Part of a small language model's weights: learned positions.
Each number is 128 + 32 x the weight over its row's rms, rounded and kept within 0 to 255. Layers, rows and columns count from 0. The size above them is the row's rms in percent of the matrix's.

# layer 5 MLP down (transposed), 1792x448, rms 0.124, rows 1474-1488, columns 336-447
size [ 99 104 102  94  96  98 103  94  99 100 101 103 101  93 100]
[[120 162 153 136 171 148 144 136 109  86 219 128 174 180 167 140 142  79 120 148 120 101 162 146 165 101 110 136 110 111 165 167 207 211 166 161 139 130 132 124 107 144  93 179 124 149 122 150 138 177 109 162 115 198 132 136 145  60 104 183 161 128 143 107 110 174 118 136  85 150 155 120 127 124  99 188 122  95 151 155 108 108  89 109 101 102 128  88  91 105 174 106 165  94 140 153 140 171 138 129  86  97 103 148 109 188 132 145 135 113  70 134]
 [147 178 155 186  92 153 121 115 142 136 116  78  64 157 144 161  75 113 107 119 154 104 137 117  87 101 146 112 130 179 198 124 107 162 134 108 126 165 129 111 130 124 139  49 129 130 147 167 121 153  88 119 138 109  99 154 171 179  87 145 169  78 155 133 187 112 128  96 175 143  67 166  71 161 115 134 128 111 158 196  75 176 136 129 154 131 119  96  23 153 174  98  94 162 161 117 193 137 124 118 116 148 110 107 111  95  97 184  97 164 159 175]
 [114  73 102  91 164 136 114 120 117  82 130 122 122 179 145  73 119 155 144  52 150 113 112 114 132 135  91 144  91 144 144 154 160  92  76 116  85 131  80 156 137 123 117  63 121 198 148 166 131  91 114  92 149 140  80 167 164 138 104 179  54 174 111 141 121 125 136  97 151 124  84 106  98 178 169 157 122 119 200 122 132  90 151 128  63 120 105 105 147 113 146 180 155 144 176 166  69 155  96 116 101 145 153 143 141  84  94  88 202 144 114  91]
 [124 133 183 166 164 140 133 130 148  79 151 119  94 104 150  77  75 118  77  89  78 146 112 131  81  89 139 100 130 115 116 166 119 135  79 102 140  88 103  82 103  83 187 126 116 100  88  93 119 163 109 142 144 171  85 149  80 127 129 156  94 143 122 120  95 141 108 144  82 146 187 157 209 147 112 166 170 139 132 114 126 134  96 128 106  77 148  70 162 129 126 123 124 113 108 179 115 139 146 121  85 148 114  63 132 127  94 141 105 122 142 132]
 [138  87  73  63 166 173 211 127 163 124 123 105 114 116 117 147 104 125  91 111  93 119 110 194  12 137  92 123 107 137 158 159  95  84 116 140 114 160 137 106 184 149  82 108 118 142 130 182 101 122 139 145 158 144 194 149 163  91 129 181 173 144 130 132 132 167 131 166 120 165  86 131 122 121 184 138  91 164 150 123 124 104 175 114 118 181 115 123 143 124 114 151 168 179 175 126 123 107 123  83 144 126 147 144 135 156 162 121 152 136 133  88]
 [167 103 145 105 144  92 107 205 110 153 140 117 113 182 119 171  96 154 122  73 108 110 176 147  96  73  69  53 106 166 168 152 112  31 122 170 113 155 129 116 114 122 148  68 182 160 138 184 126 128 131 129  73 141 105 150 122 179 127 126 132 123 173 102 100 127 153 175  83 183 140  93 144 106 107 128 106 104 137  95 112 177  83  97 130 169 170 112 123 166 154 104 133 118 130 166 148 146 174 110 129 114 120 117 157 152 108  95 140  92 157 158]
 [168 140 149 150 144 133 135  87 101 128 134 136 110 132 175 120 110  97  87  89 104 147  95 161 113 110  99  96  96 134 122 188  76 164 154  88 117 110 175  98  93 131 125 146 118  91 110 125 168  98 173 138 103 140 114 109 109 156  89 119 125 145 105 131 116 129 118 141 180 172 176 151 186  73 166 135  97 173 120 180 171 156 115 155 193 169  74  72 139 143  86 120 114 118 123 127  75 150 101  88  55 147 138  94 138 163 103 170 141 109 180 118]
 [137  95 134 129 173  58 106 154 130 105 128  92 104 119 164 149 141 123 124 114 115 140 111 121 137 138  94 166 116 157 150 177 129 129 133 202 131 113 105 153  99  46 148 158 113 110 150  79  49 181 179 155 101 101 142 137  90 112  98  87 150 134 112 105 135 137 109 134 109 152 153 127 141 127 122 240 133 145 113 126 100 146 200  92 119  67 143 126 133 119 112 143 123  70 107 120 136 172 150 135 170  99 159 219 125 105 149 118 185 118 174 123]
 [146 137 101 128 128 172 126 133  81 170 161  87  85 128  57 105 103 174 143 144 121 159 141 194 122 144 132 105 120 124 176  97 132 145 131 111 107 170 172 103 141 170  99 139 175 114 136 159 168 111 109 102 139 164 118  95 128 120 189 164 152 142 123 151 140 149 145 128  91 116 162 120 179 102  92 157 122 120 147 138 119  76 120 188  68  92 122 125 122 102  80 122 147 124  92 104 152  79 129  63 132  70 115 165 163 123 146 131 106 172 134 113]
 [111 128  62 134 161 201 145 131  87 179 127  77 159 117  82 136 138 132 163 156 150 110 118 116 129 155 173 150 125 110 129 120 166 134 159 113 127  95 140 161 144  72 145 102 178  94  86 112 105 126 141 138 138 151 135  81 149 134 157  87  96 140 108 184  90 145 177 128 122 173 136 105 126  95 110 187  92 144  69  80 154 130 154 121 152 107 125 149 159 112  97 132  88 116 160 135 126 139 153 137 122 123 161 132 153 118 153 105 177 173 153  97]
 [120 143 147 139 140 160 111 125  82  82 114 118 140  73 105 139 120 157 136 164 105 160 135 152  63 129 163 106 156 174 151 146  89 114 157 130 203 162  97 106  84 132 209 144 105 142 201 108  97 105 150 182 205 129 100 115 144 121 110  91 147 106  69 168 109 134 108 155  89 126 119  82 134 107 169  80  78  90 154 127 148 118 151 125 125 158 135 148 187 133 115 153 113  93 113 142 145 111 178 112 177 158  73 121 161 127 102 204 223 144 120 127]
 [201 187 159 150  86 131 147 188  99 107 141  83 145 193 172 141  89 129 196 137  61 129 136 135 140  84 120 200 154 159 130 187 166 143 104  99 147 154 149 107 123 106 124 161 149 128  75 129  61 104 158 136 106  96 155 108 155 170 127 159 148 172 134 118 105  67 116 107 114  98 207 154 129 113 136 139  89 147 146 160 139 149  88  92 122 144 173 102 108 135 100 126 137 194 146 120 118 161 113 122 125 208 110 112 123 139 128 148 131  73 168 140]
 [114  83  97  96 136 120  83 135 147 188  96 193 149  99 123 124 100 200 194  60 141 111 129 100 113 204 139 158 124 127 122 129 152 144 127  90 143 120 108 108 182 152 137 146 110  85 102 124 153 128 134 147 124 130 149 149 102 126 163 154 114 123 148  78  98 169 167  78  57  97 154 112 146 109  57 200  83  93 106 123 131 126 154 135 141 169 151 139 119 101 123  92 129 192 148  66 147 115 132 114 159 142 221 154 121 140 133 141  53  93 120 108]
 [129 115 141  73 117 135 128 176 140  78 106  78 160 123 125 101  86 123  52  98  88 139 128 171 135 169 157  77  56 132 133 131 112 133  79 123 115 120 111 192  92 109 134 144  95 138 212  82 113  94 133  94 141 156 153  79  45  85 124 169 109 109 122  31 125 102 151 113  66 143 164 177 104 113 149 126 117 160  71 153  65  74 104  86  95 109 124 107 114  45 114 162 141 140 167 106 144 153 148 116  99 171 175 153 167 153 187  64 147 133 147  91]
 [117 170 122  80  61  88  95  98 103 158 139 103 209 108 100 138 194 123 165  86 109 145 127 120 131  86 102  59 157 165  82 120 139 124 122 127 155 153 157 116 111  81 119  89 174 155 132 160  93  92  88 174 142 118 111  92 101 118 182 178 128 143 149 154 125 115 126  78 194 175 164 139 139 156 146 117 189 115 167 117 124 134 114 146 150 117 145 131 118  96 142 133  96 108  96 176 160 145 111 145  64 109 153 147 126 121 137 115 166 117 158  24]]
# layer 5 MLP up, 1792x448, rms 0.162, rows 1475-1488, columns 336-447
size [102 105  97  91  98 101  96 101 101 106 104 101  95  98]
[[101 119  70 144 100 125 158 145 164 143 189 176  99 108 124 138  91 131 134 128 143 106 170 126 115 100 110 112 172  96 160 154 147 152 153  79 163  91  95 115  89 138  79 125 144 131 124  89 115  54 134  99  92  90 121 126 187  77 135 144 105 130 166 128 119 173 149  88 134 141 126 118 141 110 202 193 120 129 117  92 143 135 112 159 149 106 110 128  91 112  81 136 118  85 170  83 149 128  97 137 141 113 160 101 168  91 141 181 152 112  92  94]
 [111 162 112  87  82 130 172 129  88 119  82 100  77 129 187  93 183 112 136  88 104 123 151 118  73 109 196 121 103 152 113 149 104 201 146  85 103 170 130 112 169 123  82 134  98  74 115 119  77 133 170 156 108 110  91  94  96 132  87 145 169 121 150 132 130 178 121 102  97 113 171 147 126 130 126 117 161 185 117 123 127 130 110 149  99 127 154 130 126  97 109 138 137 118 158 139 170  64 166  64 202 111 188 143 107 100  99 175 117 134 155 100]
 [101  67 122  98 166 147 163 118 169 149 134  99 114  82 111 132 131 143 151 115 153 142 103 130 125 131 133 157 134 137 133 177 164 136 114 155 156 196 114 137 165 124  98 163 143 157 117 160 147 131 160 153 145 131 114 131 112 110 138 112 181 124 117 117  75 129 141  88 103 106 118 139 128 121  82 100 127 116 130 132 127 139 110 135  82 138 109 111 139 125 105  87  80 115 146  90 110 145 121 200 146 116 144 149  98 159 135 126 132 174 109 125]
 [129 123 151 124 136  28 141 107 160 145  94 124 119 116 121 103 186 155 145  85 128 129 118 155 190 109 114  98 118 137 141 156 229 154 152 103 155 143  48 139 130  78 214 179 204 115 139 121 141 121 111 161 132 134  93 129 111 182 158  99  89  89 160 142 210  86 147 107 156 152 114  91 143 125  91 170  98 114 135 147  77 160  58 142 185 123 118 163 174 143 152 108  71  88  52 122 102 137 137 174 153 102 101 114 156  28 129  85  95 183 124  86]
 [136 123 112 128 132 144 150 134 125 101 118 152 162  83 148 104 110 107 116 156 138 131 161 150  84 192 145 156  99  95 102 113 113 179 139 139  92 142 158 150  82 106  38 140 117 161  80 122 140 117 117 150  86 131 148 157 129 201 177 146 134  68 171 163  88 142 176 186 130  43 108 124 152  92 115 112 149 120 143  40 109 149 239  91 152 103 106 169  65 143 139 131 124 105  89 125 140 144 170 167 111 118 132  93 182 165 113  57 161 128 173 154]
 [147  89 191 118 103  89 131 141  64  52 151 143 185  55 136 155 114 131 187  72 116 153 134  65 168 110 127 137 100 173 139  44 186 141 147 164 194 123  75 205  87 131 122 174 182 116 151 142 108 144 132 165 124  61  92 163 233 102 140 201  51 175 117 126 118 107 104 122  59 109 136  87 108 101 185 159 159 124  99  82 113 106 108 120 113 125 136 140  91 110 155  93 154 115 189 140 177  92 140 143 142 112 129 107 126 102 139  71  96 210  93 127]
 [153  94 103 121 131 157 178 113 109 154 135 157 144 150 164 165 173 153 133  89 130 205 194 150  90 144 110 132 168 168 123 126 147  95  42 180 136 116 100 143 148 150 102 123  99 120 149 166 152 141  91 155 101 118 116 103  65 163  95 150  93 141 158  98 144 130 144 115 160 107 138 122 126 108 160 136 105 150  96 139 124  46 119 140 114  94 133 128 171 181 111 172 159 172 132  97 103 119 136 165 142 143 158 122 134  97 151 111 152 127  85  95]
 [ 61 158 131  93 130 140  87 115  65 137 130  99 108 113  66 133 104  87 155 143 177 166 147 109  99 160 189 157  88 155  99 112 159 147 132 131 136 129 100 134 131 153 115 126 151 155 135 129 102 142 167 185 163 108  93 154 114 144  97 152 151 106 189 131 133 110 106 186  93 119  69 175 103 163 176 154 140  99 112 128  95 121 108  95 114  34 182 136 109 108 161 137 125 180  81  95 166 135 132 146  67 117 130 116 164 152 143 101 128 149 174 108]
 [160 106 142 100 159 119 189 124 134 140 179 135 115 147 114 101 106  93 125 166  99 120 123 144  71 132 129  62  92 151 143 137 101  49 116  82 147 135 122  92 130  75 136 128 152 183 206 123 124  97 143  88 122  89 129 178 137 180 173  98  96  92 134 165 133 103 116  70 151 137  73 140  99 174 119  81 112 150 110 158 174  98 118  66 107 146 117 139 120 120 128 159  86 152 108 132 154 105 131 168  87  90 114 124 138  68 120 135 172 180 160 155]
 [116 171  83 139 133 187 148 148  93 130 114 119 143 184 157 108  55  79 141  96 132 167 156 160 130  84 135 138 161 139 150 126 136  92  86  89 133 108  61  81 117  80 126  83 140 171 183 130 124 117 114 167 132 166  88  95 110  87 122 135 136 157  75 125 138  87  92  82 134  81 139 105 131 101 115 120 105 102 170 105  95 122 146 158  83 107  99 119 116 139 171  70  98  98  73 126 156 118  82 129 161 144  88 151 151 108 110 105 145 168 129  90]
 [132 181 159 147 158  78  53 150  92 155 130 118  73  92  82  89  98 134 153 108 124 144  96 139 149 204 132 119 151 152 154 145 155  79 122  49 121 133 180 105 180  84 187 137 163 110 114 103  71 151 184 166  46 157 130 122 159 126 130 128  59 167  98 113 151 116  67 121 125 164 152 112 137 117 108  94  66 122 169 143 110 121 120 110 145 126 114 132 133 134 154 171 108 108 104  98 150 151  67 152  49  97  94  93  82 183 153 145  93 102 164 146]
 [125 116 115 143 141 129 125 133 137 146  83 113  69 165 122  66 144 134 168 155  89 177 123 134 144 106 137  97  76 216 152 102 106 135  75 122 137 153 179 133 150  73 108 146 110 137 120 142  98 102 150 150 124 127 141 127 160 137 146 151  52 111 140  43 129  83 142 125 101 155 142  60 154  60 186 143  70 105 115  92 146 125  64 136 139 152 164 158 117 159 156 140  95 160 153  82 105 121 111  93 197  72 111  94 103 104 125 202 176 147 123 121]
 [185  94 142 154 112  94 111 134 156 152 149 155 102 184 160 131 115 122 191 136 121 123 133 148 158 107 148  80  82 115 142 139 199 105 132 122 168 138 117 159 143 140 181 109 152 102  42 103 155 158  96 111 140 130 119 128 140  76 144  95 117 109 111 118 102 101 103 144 122 109 138  42 136 136  80  87 173 111 127 153  77 114 100 122 143 123 101 157  88  99  82 136 144 113 118 187 124 147 114 120 172 119  48 173 111 129 163 167 116  98 140 122]
 [ 96  98 151  85 187 162 157 160 143 172 139 131 114 149 107 128 157 162 144 146 210 134 126 157 141 208 108 124 131 117  96  78 165 171 109 134 135 171 145  90  95 187 164 100 102  97 130  80 122 142 162 100 114  79 103  83 137 154 116 135 118 151 139 107  56 121 145 123 150 136 138 109 137 120 138 115 117  78 102  78 135  96 119  95 147 145 150 109 152 129  82 154 144  94 140 112 135 174  99 142 114  69 118 156 106  96 138 131 187 188 121 152]]